{
  "n_layer": 11,
  "d_model": 256,
  "n_head": 8,
  "n_kv_head": 1,
  "head_dim": 32,
  "d_mlp": 704,
  "vocab_size": 4096,
  "activation": "swiglu",
  "norm": "rmsnorm",
  "norm_place": "pre",
  "norm_eps": 1e-06,
  "positions": "rope",
  "rope_base": 10000.0,
  "rope_fraction": 1.0,
  "qk_norm": false,
  "attn_scale": 0.177,
  "bias": "none",
  "tie_embeddings": false,
  "parallel_block": false,
  "init": "normal",
  "init_std_qkv": 0.0251,
  "init_std_o": 0.00536,
  "init_std_up": 0.0251,
  "init_std_down": 0.00323,
  "optimizer": "adamw",
  "lr": 0.00127,
  "beta1": 0.95,
  "beta2": 0.99,
  "weight_decay": 0.06,
  "lr_head": 0.00613,
  "grad_clip": 2.0,
  "warmup_steps": 368,
  "schedule": "wsd",
  "decay_fraction": 0.876,
  "decay_shape": "linear",
  "final_lr_fraction": 0.0,
  "batch_tokens": 32768,
  "seq_len": 1024,
  "doc_mask": false,
  "train_tokens": 434900000,
  "steps": 13273,
  "dataset": "wikipedia_en"
}
Each number is 200 + 20 x the weight over its row's rms, rounded and kept within 0 to 999. Layers, rows and columns count from 0. The size before them is the row's rms in percent of the matrix's.

# layer 2 MLP down, 256x704, rms 0.056, rows 0-50, columns 64-127
096,190,158,213,255,204,182,186,192,201,231,187,153,233,145,156,206,186,219,155,176,183,193,198,174,213,213,211,198,189,174,201,199,184,178,217,175,202,185,186,202,206,182,207,193,201,193,217,209,210,184,191,213,217,156,189,202,213,197,172,220,182,206,212,182
100,193,187,239,223,206,222,216,199,208,209,224,196,173,154,211,199,211,164,226,208,188,208,186,210,198,209,198,179,186,201,182,205,210,217,186,193,211,208,185,223,211,201,207,186,187,178,194,194,155,202,181,245,174,226,186,209,169,188,171,166,204,187,212,179
108,250,197,171,216,168,166,183,214,190,211,169,206,169,212,194,240,192,171,181,228,211,191,190,189,171,167,189,209,217,209,200,178,226,166,197,200,184,176,197,193,217,230,190,214,207,214,160,200,222,219,181,224,201,202,236,170,213,206,165,219,206,208,236,155
100,167,189,177,179,218,202,187,184,222,228,214,230,194,189,211,220,200,180,189,160,202,206,212,238,192,148,207,186,210,204,197,207,204,200,204,212,220,203,220,200,202,173,193,173,219,190,192,176,185,173,172,205,174,187,209,229,156,222,214,215,198,223,206,157
092,184,195,210,189,177,209,208,220,217,194,203,200,189,204,217,210,173,200,180,200,170,181,158,163,205,235,208,211,215,206,175,219,191,227,186,213,191,206,189,201,155,210,210,231,199,195,221,202,195,230,158,218,187,231,207,215,222,219,219,209,210,193,206,211
102,206,205,199,234,154,194,173,176,214,211,196,182,173,214,176,201,200,200,192,220,237,192,187,170,201,195,202,200,194,193,198,207,208,205,171,200,203,190,184,175,240,183,224,210,244,208,216,175,226,226,201,186,231,205,198,212,224,186,205,207,215,190,183,184
098,196,176,169,234,177,207,206,197,188,194,225,177,179,217,214,189,190,217,209,210,175,221,155,224,179,211,214,205,207,224,180,189,219,173,164,205,187,203,224,217,184,196,185,183,207,193,187,201,184,212,200,202,216,178,204,200,204,226,192,209,188,225,177,176
097,207,214,223,189,210,214,178,203,181,210,166,192,214,216,189,188,218,203,161,141,174,219,220,204,191,180,197,174,193,173,202,161,187,241,173,213,219,191,183,216,267,234,188,181,179,199,206,198,216,208,170,210,203,187,201,179,165,163,202,201,206,191,226,184
094,187,201,196,218,236,202,222,173,234,226,203,195,200,215,248,198,198,225,195,191,185,190,195,199,200,217,180,248,179,184,205,191,196,207,192,233,193,159,191,224,211,212,228,166,155,233,193,189,203,176,218,219,190,176,215,208,181,191,229,174,168,181,136,245
103,204,211,170,219,194,224,207,210,227,207,177,177,208,193,215,176,221,248,240,196,181,197,212,186,207,182,211,197,214,200,162,225,209,202,202,187,202,189,182,184,172,186,193,212,203,229,225,190,232,178,195,205,186,174,211,174,227,203,185,214,228,207,202,198
102,193,184,184,187,221,167,167,192,230,180,211,221,193,227,235,179,176,204,203,208,199,228,166,188,224,200,208,219,209,181,210,194,215,219,205,180,204,220,208,182,166,198,196,212,205,228,208,182,190,207,217,193,194,209,210,208,190,177,196,219,185,185,176,221
096,220,172,210,200,200,162,220,215,228,237,192,179,230,188,175,201,231,189,223,218,195,217,238,192,243,212,215,231,239,235,226,190,193,204,204,177,186,226,206,183,222,215,228,169,174,225,208,200,232,225,185,183,210,187,218,193,205,204,179,189,173,176,187,225
092,164,183,187,182,246,200,199,216,191,156,195,224,191,225,202,213,183,182,218,216,187,212,200,228,205,185,209,245,196,194,179,185,197,220,206,213,194,168,201,214,209,236,203,225,228,202,210,185,207,212,212,200,206,220,223,211,199,216,225,197,204,188,194,158
098,202,181,200,187,215,201,213,201,201,230,191,244,224,164,245,186,155,251,234,164,222,208,177,194,214,181,204,197,206,205,183,214,239,222,207,184,164,184,197,209,214,178,213,188,197,185,190,180,226,207,198,223,203,190,176,220,207,207,209,178,185,207,153,194
087,175,185,192,221,232,212,174,185,182,177,232,182,221,186,197,192,222,205,242,204,201,185,182,163,208,172,193,187,215,186,196,210,237,198,189,208,194,252,200,160,188,217,185,194,225,203,188,234,223,259,204,209,192,160,215,181,232,197,181,177,209,195,178,205
097,224,181,215,205,195,201,226,239,214,213,194,179,217,216,184,216,193,205,210,188,166,204,185,245,182,192,188,222,219,200,196,196,204,166,177,209,153,209,210,193,215,180,164,194,198,203,189,160,186,187,199,192,203,206,198,188,172,219,245,181,217,208,212,178
088,188,194,198,179,181,199,205,173,174,206,187,151,217,233,185,228,206,216,190,174,197,187,191,200,229,221,194,216,213,178,183,221,195,222,206,188,184,229,238,247,212,197,218,174,193,181,209,205,209,218,139,193,189,204,200,217,208,231,198,184,172,180,192,237
099,186,203,179,205,210,211,199,200,215,178,212,182,188,185,229,190,183,210,213,206,210,180,216,219,218,207,192,175,218,202,202,222,210,193,196,242,184,167,196,241,204,192,198,187,193,207,215,169,191,181,207,221,187,185,193,218,202,239,209,200,226,177,221,217
090,212,211,186,161,205,198,197,141,207,238,248,203,188,187,181,190,164,193,186,176,193,223,170,187,218,204,183,214,210,226,186,186,220,173,195,183,220,205,198,212,175,212,173,188,194,217,181,189,207,203,184,228,202,212,164,218,205,188,194,176,200,200,173,179
094,231,194,193,211,195,191,198,203,213,194,231,187,198,246,213,188,203,175,190,189,184,229,200,166,189,147,194,182,221,199,172,194,229,197,223,170,176,216,197,200,174,195,203,211,199,179,218,196,199,169,215,198,197,151,201,223,233,234,191,206,233,192,196,184
101,190,177,194,183,160,183,177,206,196,200,164,207,252,201,182,224,249,163,227,173,198,186,202,220,202,157,170,197,193,202,179,179,209,158,183,197,202,187,199,166,220,207,190,206,223,183,190,219,191,204,237,215,195,209,206,205,223,179,198,207,177,207,205,212
095,199,184,220,190,211,184,186,219,192,201,228,204,155,211,233,208,230,179,218,176,224,185,228,208,210,214,214,174,217,177,163,200,179,211,222,218,214,186,185,209,214,181,206,197,153,196,201,183,201,204,178,187,208,201,224,227,232,226,221,164,201,188,187,194
090,218,186,157,185,205,231,207,200,206,177,183,225,231,202,223,187,183,222,191,239,221,242,176,204,176,187,201,159,174,192,198,183,212,194,209,229,193,178,200,198,168,196,228,238,218,227,193,192,238,203,204,216,219,222,196,223,178,192,189,199,193,200,178,199
094,216,207,202,188,239,193,185,235,186,186,183,211,225,199,235,179,179,213,192,205,206,197,195,196,184,211,183,192,167,183,178,202,192,224,203,218,177,243,220,190,204,185,207,163,239,215,213,227,205,203,193,163,193,195,194,199,193,199,198,216,192,183,195,203
097,229,219,220,172,217,198,198,203,176,209,185,185,181,200,204,207,258,208,202,202,177,214,234,207,244,204,198,210,214,213,189,205,166,226,203,219,207,199,204,216,194,197,165,238,193,204,216,212,212,191,177,191,220,217,192,203,175,212,238,221,227,210,193,196
102,188,205,164,182,194,232,206,203,221,199,202,194,164,200,213,198,213,199,199,194,187,212,229,142,237,192,188,213,198,202,205,203,155,204,190,219,173,214,190,177,183,240,192,204,185,210,184,200,206,146,194,237,182,204,216,205,186,194,196,187,220,196,210,235
099,201,231,214,164,222,179,163,220,231,203,224,195,182,144,231,196,210,221,213,215,195,233,189,171,193,196,194,213,214,201,182,218,220,183,209,202,245,210,197,235,185,162,179,225,185,197,233,203,197,231,193,219,212,178,195,185,216,191,206,210,225,214,181,228
104,171,215,176,215,196,158,189,174,146,200,182,194,226,196,217,210,214,167,193,188,172,219,188,169,190,240,167,205,208,196,185,203,178,204,206,205,153,180,208,178,212,186,202,211,214,225,204,208,189,185,243,195,228,175,190,205,217,200,196,242,220,190,207,199
099,199,200,192,191,176,213,218,194,153,206,201,182,212,175,189,189,199,162,230,202,200,170,219,181,166,223,208,197,209,182,175,216,182,197,214,216,232,182,206,209,222,251,184,166,169,217,194,184,197,173,188,188,176,215,186,211,251,201,199,199,219,182,189,165
182,192,195,201,185,195,199,241,206,185,170,194,182,223,184,202,233,210,197,182,199,203,178,192,220,183,187,232,201,215,215,169,168,206,178,171,189,206,193,245,212,185,212,156,227,211,168,191,171,195,216,189,198,171,196,238,210,194,219,213,232,215,220,183,204
131,202,222,213,184,216,202,198,188,191,223,177,193,178,207,158,211,214,235,245,240,213,152,179,168,205,215,234,216,247,200,199,201,174,209,183,241,192,215,209,170,209,164,174,232,218,186,228,182,242,220,197,213,224,223,239,215,188,180,208,203,200,229,249,228
094,213,194,206,192,199,206,206,204,201,198,183,172,241,192,145,226,201,167,193,192,219,206,206,155,169,212,188,229,194,188,185,167,228,177,197,205,249,203,225,189,190,218,220,217,190,165,178,171,161,197,146,171,170,223,195,221,195,239,210,245,232,177,201,182
093,200,177,216,179,172,195,212,234,202,223,198,212,235,204,193,219,213,183,228,197,201,166,197,173,204,190,189,168,204,191,192,217,223,173,204,212,194,227,210,193,195,195,193,226,202,189,214,215,221,248,176,195,206,199,201,158,193,185,251,204,235,203,215,191
102,202,216,192,203,188,178,204,199,214,196,199,213,193,199,185,197,216,201,212,242,196,197,204,201,228,248,242,202,213,207,166,223,173,203,197,185,223,184,225,202,234,197,213,180,201,203,206,219,223,199,200,222,188,199,214,166,179,194,224,195,215,199,169,233
091,209,202,183,171,236,176,219,186,215,215,223,172,191,250,175,187,211,205,174,185,176,201,214,161,205,179,198,200,181,210,187,212,185,223,204,192,194,188,206,182,216,211,223,194,208,204,210,274,194,153,224,154,227,208,222,201,192,203,178,188,176,211,154,204
093,173,207,175,179,163,203,199,217,195,167,213,183,203,179,189,193,204,200,169,210,183,203,209,179,204,220,194,199,205,177,191,211,202,208,199,206,156,189,198,215,189,175,199,198,193,197,206,188,176,194,202,202,198,193,172,214,210,200,192,223,196,203,197,194
093,226,200,204,217,187,198,228,209,210,216,215,203,192,199,198,205,152,155,177,221,184,188,174,197,210,222,247,239,213,203,210,170,234,207,190,218,199,225,181,242,216,163,169,190,171,199,195,233,210,204,180,201,182,202,195,203,186,200,211,222,179,189,196,191
091,195,208,203,221,234,193,198,186,234,161,197,198,209,210,239,223,185,210,165,197,205,230,208,234,197,190,195,192,229,204,197,211,204,170,205,188,213,194,203,216,190,198,207,239,214,213,193,166,167,195,173,199,196,187,188,182,170,212,201,229,194,200,183,191
096,189,187,185,194,206,177,196,186,199,219,193,186,182,203,162,181,170,218,207,192,180,199,184,191,220,189,186,202,186,221,193,208,211,164,215,190,245,168,190,205,180,198,194,164,181,202,230,198,213,216,221,232,201,193,199,181,201,202,203,185,200,217,183,234
092,211,219,233,213,214,209,198,183,222,182,185,201,223,182,197,171,175,226,246,213,156,193,208,215,185,215,204,188,175,188,189,205,184,223,199,202,201,215,183,192,228,227,198,172,213,194,183,203,204,203,215,174,191,228,198,184,175,150,196,192,180,205,168,227
106,179,192,196,182,234,204,192,221,234,195,200,229,178,176,257,203,193,208,244,221,175,204,218,205,176,186,199,216,192,185,181,204,214,183,207,179,186,177,203,179,200,183,187,188,206,223,226,226,216,186,167,227,226,184,174,207,194,200,172,194,173,197,209,216
092,222,210,192,181,176,202,179,199,209,172,187,261,235,201,163,214,222,199,227,154,199,210,203,190,181,194,218,164,193,180,196,222,177,186,212,187,136,186,194,206,212,155,225,179,237,203,224,213,211,182,199,203,212,216,213,211,202,207,209,198,179,201,195,201
092,209,217,181,221,227,192,209,200,227,183,211,199,173,228,188,191,167,209,167,181,190,216,209,206,205,236,218,197,196,175,193,192,167,197,211,224,216,170,195,224,214,190,184,170,192,188,204,247,192,170,221,213,227,216,161,200,157,212,191,193,192,206,257,181
095,199,227,180,192,203,190,226,191,162,218,190,183,210,190,209,207,165,189,196,191,204,199,197,206,169,198,179,221,161,214,227,182,195,190,208,203,219,178,201,214,179,219,206,206,216,191,197,189,200,229,210,216,185,188,197,191,171,212,210,222,200,184,168,198
098,175,215,164,235,228,188,215,230,155,189,174,202,222,215,194,227,168,226,175,237,211,167,190,178,169,223,216,191,209,198,196,179,185,195,196,195,165,209,209,216,192,209,186,187,244,215,193,192,207,175,187,180,197,200,186,204,213,171,188,198,184,186,171,211
096,233,231,227,202,189,200,209,179,214,221,214,191,197,212,214,239,224,226,226,193,230,209,242,173,205,200,184,192,200,215,191,180,177,190,201,187,175,211,214,215,217,144,192,202,226,243,220,229,173,200,222,216,208,216,203,190,216,189,184,210,192,203,223,198
100,175,214,182,209,214,247,180,203,210,224,164,201,171,228,212,220,201,222,198,212,212,228,171,207,207,176,200,167,211,205,207,219,170,173,194,208,198,166,205,169,171,175,175,212,201,167,172,176,183,206,197,237,197,214,177,193,198,206,234,169,189,209,172,218
111,200,188,186,217,170,230,191,218,187,206,202,205,190,164,153,211,194,178,217,208,182,194,219,223,153,174,214,194,207,201,172,204,197,209,200,181,178,214,216,169,209,220,202,250,225,198,205,205,180,221,203,200,180,230,212,205,209,210,220,224,189,204,228,196
099,202,209,205,220,168,187,199,197,230,221,177,180,207,172,209,207,200,222,209,206,200,169,201,203,178,232,193,185,181,208,238,215,163,203,208,213,195,200,197,176,215,233,218,194,191,208,196,160,184,211,193,195,242,177,201,189,191,191,183,187,195,188,189,205
097,205,196,227,173,190,189,180,217,218,202,236,242,165,196,205,216,180,198,190,202,236,191,152,203,175,187,180,212,193,225,191,221,191,203,183,208,181,225,205,202,213,170,218,201,223,186,188,185,199,212,202,192,224,219,225,185,238,169,198,197,218,183,188,177
099,214,186,187,203,213,227,202,195,194,183,179,205,209,239,214,229,205,186,250,212,190,213,180,230,211,179,182,198,226,184,199,177,185,156,201,162,231,193,218,259,173,173,190,180,198,222,191,202,207,215,207,217,212,147,223,224,189,217,194,204,181,197,171,192